Part of a small language model's weights.
Size: 10 layers, width 64, 2 heads of 32.
Architecture: no biases in attention or MLP, embeddings untied during training, normalized queries and keys, local attention windows, shifted keys, gated attention, value embeddings, a smear gate, an embedding shortcut, learned residual scales.
Training: a variant of Adam for these matrices, 5400 steps.
Each number is 128 + 24 x the weight over its row's rms, rounded and kept within 0 to 255. Layers, rows and columns count from 0. The size above them is the row's rms in percent of the matrix's.

# layer 7 attention output (transposed), 64x64, rms 0.185, rows 22-31, columns 0-63
size [116 103  87  84  83  91  93  86  86 109]
[[139 166 124 189 125  72 145 189  83 162 150  99 122 134 130 109 157 156 113 123 118 138 141 134 131 134 126 123 139 130  99 148 110  99 110 134 127 132 164 150 124 167 183 117 173 110 102 120 128 122 107 121 105  98 129 135 122 122 134  90 110 129 137 102]
 [108 122 158 139 125 143 116 141 133 117  94 130 119  79 132 146 117 123 104 113 103 140 153 103 120 127 131 156 163 137 141 135 139 105  96  79 160 143 104 123  83  90 134 133 127 117  89 134 103 116 137 105 155 132  80 168  74 173 107  90 145 123 126  93]
 [151 106 138 142 154 155  91 119 133 127 120  91 123 125 109 113 150 136 118 122  84 136  79 140 120 132 168 100 134 158 129  88 112  96 168 129 158 162 116 156 127 109  91 162 114 133 121 154 111 144 129 145 120 172 149 124 148 142 151 129  94  91 179 160]
 [116 137 113 130 122 113 148  88 137 106 100 149 168 160 126  84 154 163 146 113  65 159  88 145 138 164 108  79 159 116 106 137 125  95 152 135  93 160 114 106 145 108 131 145 145 129 147 132 155 105 151 121 104 107 159 130 115 109 101 136 138 128 153 152]
 [ 84 157 119  94 130 113 124 128 101  92 112 143 104 103 128 164 137 106 132 113 115 173 111 162 126 172 168 144 111 123 171 177 117 160 109  96 122 115 119 125 156 155 105 153 155 103  96 105 131 166  85 150 126 145 121 134 161 134 129 126 111 124 100 139]
 [ 90 129 108 120 112 128 143 103 139 113 117 148 129 126 161 170 109 153 150 121 128 160 159 100 188  98 118 117 148 103 154 107 125  90 151  92 133  96 141 102 167 123 108  77 151 164 110 115  83 103 105 131 121 142 143 145 122 118 111  95  93 141 131 123]
 [119 130 131 163  90 105 158  93 160 130 118 115  88 123 141 138  90 131 122 104 132 188 165 102 132 130 145 123  96 144 133 134 130 136 152 106 124 105 119  77  83 131  96 109 145 166 100 133  96 131  90  81 129 145  97 155 147 113 118 140 153 132 110 133]
 [116 155 120 125 118 141 114 115  92 100  99 128 162 140 125 147 149 160 136 144  77 146 118 145 135 142 108 105 183  92  94 139 163 103 102 140  93 152 137 109  92 131 145 152 192  83 141 143 121 106 127 146  86 134 157 156 127 144 137 111 120 135 135 112]
 [124 116 106 117 179 169 118 127 114 156 136 110 121 109 135 165  83 104 131 138 149  96 140 139 161  81 148 140 132 137 146  83 168 150 127 162 129 131 121 153 113 115 158 133 141 162 151 136  85 118 123 104 114 130 119 108 113 194 143 167 133 151 106 121]
 [111 115 104 131 142 176 124 114 127 118 107 147 145 153 139 156 110 133 114 127  89 143 103 104 117 130 154 120 158 142 138  91 162 100 149 132 143 126 120 146 132 126  94 166 104 169 144 178 121  71 168 112  71 134  77 112 140 116 112 132 157 130 116 138]]
# layer 7 attention value, 64x64, rms 0.179, rows 23-31, columns 0-63
size [101  82  81  86  88  91  99  93 104]
[[104 133 160 134 141 112 139 112 152 134 136 119 127 161 130  99 152 162 111 159 152 121 112 147 113 165 156  85  93 138 131 120  64 105  80 146 141 136 112  88 167 120  90 125 140 118 140 114 154 146 119 162 150 133 128  98 150 158 120 154 138 124 149 180]
 [118 108  84 126  86 139 133 137 118 136  97 129 151 163 138 153 115 146 108  83 165 152  85 146 154 136  65 131 140 127 111 167 125 101 124 144 126 147 139 104 141 144 150 114 159 151 122 137 160 160 168 107 132 113 103 109 134 120 108 157 141 172  89 137]
 [164 148 115 198 115 100  90 150 119  76  83 111 116 114  86 161 144 141 128 130 140 133 108  98 114 138 146 155 115 146 161 116 170  96 116 134  98 131 136 127 141 164 147 158 119 117 106 116 132 121 140 153 127 117 109 124 122 115 119  86 104 131 136  80]
 [109 119 154 118 134  91 126 118 102 176 106 126 133 132 125 109 132 113 133 151 173 139 130 121 145 105 131 137 124 133 114 116 130 157 123 129 137 175 141 148 178 108 108 109 141 121 217 125 100 130  82 106  65 168 148 115 114 125 131 117 134 102 128 123]
 [159 111 112 120 135 140  98 114  97 102 117 117 164  98 133 112 165 146 139 157 154 104 142  93  69 105 115  95  95 121 107 119 116 102 119 151 157 173 151 118 126 103 159 169 128  63 117 125 113 114 108 163 118 147 108 116 122 136 165 120 134 124 114 117]
 [146  66 128 145 167 113 126 122 130 179 104 112 139 128 126 118 144 121 145 184 145 102 115 143  99 142 142 124 102  88 106 119 148 127 102 132 140 145 142 147 140 104 133 115 129  88 151  95 124 103  72 123 171 140 106 137 122 152  85 116 151 146  86 123]
 [151 137 154 163 124 130 136 128 107 107 114 129 113 108 121 131 130 147 115 103 147 150 115 109 129 143 148 128 130 213 156 130  95 108 146 152 122 141  68 141 169 134 174 125 122 109 120 115  87 130 172 168 112 106 132 130 104 141 122 107 108 133 181 114]
 [116 130 129 116 125 179 157 134 145 129 132 165 152 126 129  80 112 138 145 143 105  93 126 142 152 161 102 100 148 141 158 150  79 136 136 134 122 113 133 123  45 111 117  97 144 110 112 141  95 142 149 163 117 152 137 145 178 147 124 129 159 122 138 144]
 [157 140 149 135  90 121 120 142 155 136 130 166 158 169 107 129 162 151 122 120 137 110 100 138  89 194  98 108 125 139  89 128 102  91 139 156 118 145 140 110  83 129 168 128 108 141 135 124 123 169  90 165 139 139 116 166 155 133 115 133 152 124 120 145]]
# layer 7 attention query, 64x64, rms 0.183, rows 32-46, columns 0-63
size [108 123 151 157 142 189 104  85 102 128 125 119 106  94  80]
[[165 112 112  84  97 170  93  89 101 101 151 162  89  94  89 103 101 118 103 111 160 135 140 110 123 168 153 128  92 110 119 136 144  91 103 134 147 120 129 116 136 155 109 125 131 142  81 134 113 119 155 163 123 147 116 135 104 124  86 133 134 111 113 119]
 [110 157 154 195 151 111 128 147 168 168  83 103 132 123 147 114 194 135 162 153 135  87 106 134 138 112 145 153 152 114 110 117 121 148 131 131  97 149 147 142 115 116 156 136 146 107 131 126 123 103  99 103 135 160 152 110 167 160 145 134 120 141 138 140]
 [153 156 161 162 137  97 130 135 183 136  91 147 136 137 141 122 178 149 159 187 138  98 111 118 125 149 131 126 117 112 137 114 116 140 127 142  99 171 157 151 136 131 126 138 151 105 169 109 109 104  85 113 122 160 150 131 175 143 139 151 121 139 147 160]
 [142 136 131 136 160 149  88 131 172 126  80 146 105  80 148 123 151 143 164 153 150  85 151 101 155 128 118 145 116  86 154 106  93 142 141 141 123 105 164 127 133 114 100 160 157  98 149 102  98  92 102 130 128 128 131 129 134 172 145 106 108 133 144 147]
 [ 92 123 128 131  93 105 159 112 101 127 172 134 155 172 108 104 116 102  95 121 105 153 100 151  76 136 147 101 126 151  94 147 146 112 121 115 130 160  85 126 124 155 139 101  97 161 114 165 155 157 145 115 112 132 119 135 123  83 107 165 153 124 115 121]
 [104 118 136 122 107 110 151  97  96 122 186 123 145 164 102 120 119  92  85 120  94 146 101 146  94 121 136 106 151 147 113 154 162 113 117 109 141 158 115 120 130 143 154 103  89 166 102 168 147 150 162 132 129 127 104 139 127  70 123 149 149 140 134 106]
 [146 165 133 105  75 139 146 158 155  86 153 163 119 103 128 150 110 106 176 139 144 131 129 104 108 135 101 163 124 115 122 130 118 129 139 129  94 142 138 161  99 117 147 137 177 124 107  92 167 175 125  78 120 139 118 111 125 144 129 144 140  99  87 121]
 [133 146 109 163 154 152 136 135 131 192 118  72 124 151 110 149 119 173 132  89 120 134  88 161 130 142 110  94 147 161 143 132 124 192 155 136 103 125 134 149 120 121 149 119  94 111 121 123 112 132 151 149 161 148 136 108 163 124 117 118 145 136 108 166]
 [ 56 160 132 126 122 139 128 105 148 108 146  93 122  94 137  98 140  87 103  86 122 126 106 137 151 100 140 151 155 103  92 111 109 138 124 139 120 111 102 116 102 126 153 149 130 142  69 122 177 113 149 107 146 162 103 145 114 127 139 120 118 120 115  84]
 [160 119 160 179 140  73 156 157 154 154 111 124 150 167 132 138 162 163 145 172 119 122 121 130 112 128 126 103 108 143 163 136 142 128 124 137 118 166 145 141 168 136 133  96 119 107 189 125  91 111 101 132 122 142 171 136 144 130 133 152 118 136 153 149]
 [145 148 156 103 108  72 169 135 111 135 173 130 162 184 115 123 111 143 123 136 124 150 109 138  85 121 126  96 123 176 109 161 174 100 121 127 123 161  82 138 141 147 134 110 125 146 131 158 129 161 121 111 139 133 135 151 117  71 126 143 125 135 136 118]
 [133 167 138 200 150  85 135 129 170 159  96 141 158 165 131  93 167 147 140 152 112 115 103 128 110 136 165  88 113 135 125 151 126 131 136 111  96 168 144 137 135 130 156 117 116 111 164 138 127 111  98 129 133 156 143 110 147 131 109 160 131 141 138 166]
 [153 119 134 112 102 150 146 135  79 146 195  90 117 128 107 156  78 101 100  88 126 161 140 151 128 123  86 138 146 151 129 134 156 122 118 140 137 124 110 123 122 142 149 113  92 138  79 147 145 167 168 131 142 108 121 144 115  96 119 129 146 127 103  92]
 [148 132 158  59  91 133 139 106 109 108 196 131 110 115 111 146  83 109 109 129 115 140 150 133 137 118 148 147 133 135 118 116 142  83 119 124 149 114 109 122 119 131 116 110 123 171 104 134 137 163 169 108 159 132 104 177 109  95 141 116 138 119 124  88]
 [106 139 154 181 136  72 161 124 141 157 127 106 127 178 127  96 131 171 126 107  87 168 118 116 118 146 153  91  90 150 107 151 117 126 120 145 102 126  86 137 131 130 129  97 104 136 143 135 131 130 165 134 134 133 167 142 138 123 109 161 162 104 107 145]]
# layer 7 attention key, 64x64, rms 0.177, rows 32-46, columns 0-63
size [ 82  81 114 130 126 164 104 102  99 108  96  59  67  91 138]
[[102 117 125 182 194 115 139 156 121 131  42 102 152 131 164 140 125 110 149 149 125 114 135 128 144 142 131 140 128 112 160  92 138 148 134 143  94 134 145 137 114 108 132 125 123 124 125 135 102  97  79 159 148 141 120 114 137 152 117 133 124 136 122 185]
 [ 99 148 148 113  93 132 140 135 127 111 118 162 134 140 155 113 141 123 134 108 110 151  95 132 124  86 131 152 116 140 108 151 136 131 168 152  99 139 112 120  93 119 156 104 184 106 109  95 170 137 151  95  88  65 118 124 116 152 167 138 108 101 103 118]
 [131 148 128 103  79 149 142 181  98 120 132 114 136 113 157 144 109 142 180 130 102 147 133 109 133 106  99 154 132 118  91 115 137 141 127 151  90 122  96 154 103  89 141 134 175 106 125 107 154 141 116 127 147 135 146 104 123 190 118 134 147  84  96 139]
 [146 143 131 122  79 125 149 179 120 132 132 114 139 122 177 135 127 144 187 143 115 123 142 104 134  94  97 145 127 130 101 112 117 149 127 155  85 108 119 148 101  94 141 136 187 118 127  85 152 129 110 112 142 133 159  95 128 185 134 138 147 102 116 136]
 [101 115 129 133 163 122 121  74 110 121 143 148 129 139  91 136 133 113  86 121 130 123 120 171 103 149 177 108 122 133 150 167 142 106 130  81 159 147 142 119 131 158 130 114  80 137 138 188 116 125 138 146 114 132 108 155 125  59 131 121 117 150 143 125]
 [123 103 125 128 156 146 132  80 117 125 141 141 126 151  90 135 114 104  91 134 113 130 126 159 112 145 166 111 139 144 145 163 149  99 129  89 167 162 131 113 149 150 120 107  69 146 136 177 111 130 148 133 113 111  96 143 141  55 126 118 116 158 142 119]
 [ 96 157 155  90  88 134 156 149 145 115 169 159 166 138  96  94 110 120 129 113 128 102 122 149  90 166 111 132 155 136 113 140 124 160 136 133 118 112 103 104 110 115 146 111 126 143 111  76 142 159 160 142  74 114 168 154 106 113 137 155 136 128 153 132]
 [137 104 112 130 181 118 117 144 158 137  75 105 134 110 143 111 117  94 143 149  86 157 106 117 181 102 109 128 111 126 122  89 140 110 112 149 141  76  84 102 135 133 119 137 101 128 107 115 129 133 142 113 142 116  72  93 150 152 141 112 140 141 160 109]
 [174 114 117 119  96 108 141 113 126 142 189 133 113 138  57 130 106 146  91 111 140 114 143 119  86 148 111 100 129 146 167 160 129 131 105 100 144 124 136 144 158 123 116 130 117 137 147 120  96 147 165 165  93 139 141 148 133  71 129 148 140 124 145 117]
 [134 132 139 160 144 152 120 177 149 136 120  84 154 117 187 132 137 116 171 143 119 130 135 117 152  82 104 147 111 102  96  83 142 124 129 152  93 139 102 117 103  98 144 140 153 122 139 135 143  96 108 114 164 156 112  90 121 182 119 128 128 117 113 153]
 [142 114 110 116 143 147 128  85 124 119 115 153 132 135  85 134 113 144  84 114 150 112 138 129 150 193 144 119 117 132 165 157 103 130 109  89 163  97 142  98 140 142 117 141  75 152 145 120  86 141 142 178 103 132 129 167 130  99 105 152 112 109 123 107]
 [138 144 141 155 126 145  90 154 112 149  91 138 151 128 142  95 130 162 125  93  92 122 139 121 104 126 150 108 127 133 114 131 117 102 112  83 135 138 134  92  87  97 148 117 133 132 150 123 172 103 118 213 176 146 115 156 102 140 114 144 140 127 151 119]
 [114  99  99 131 180 151 143  92 104 155 145 111 119 123 133 154 127  97 113 151 163 131 142 127 158 106 118 111 108 113 151  96 129 174 140 140 145 112 114 144 152 195 107 141  86 111 120 163  85 127 113  92 142 131  99 108 154  93 131 102 123 126 125 148]
 [124 139 125  82 133 147 138 143 121 142 159 102 114 124 139 159 136 139 143 127 165 137 151  89 165  78  97 159 126 125 125  81 106 185 129 153 112  79 125 134 142 128 131 146 174 104 126 126 120 107 118  88 127 129 117 118 151 155 134 114 135  77  85 115]
 [109 115 121 193 171  90 123 120 115 131  93 119 144 151 135 145 129 125 108 121 127 132 119 164 160 143 164 100  99 129 161 138 122 117 114 125 150 138 155 128 131 178 137 120  99 138 152 140 102 110 108 194 162 168 136 107 123 151 112 104 114 138 140 174]]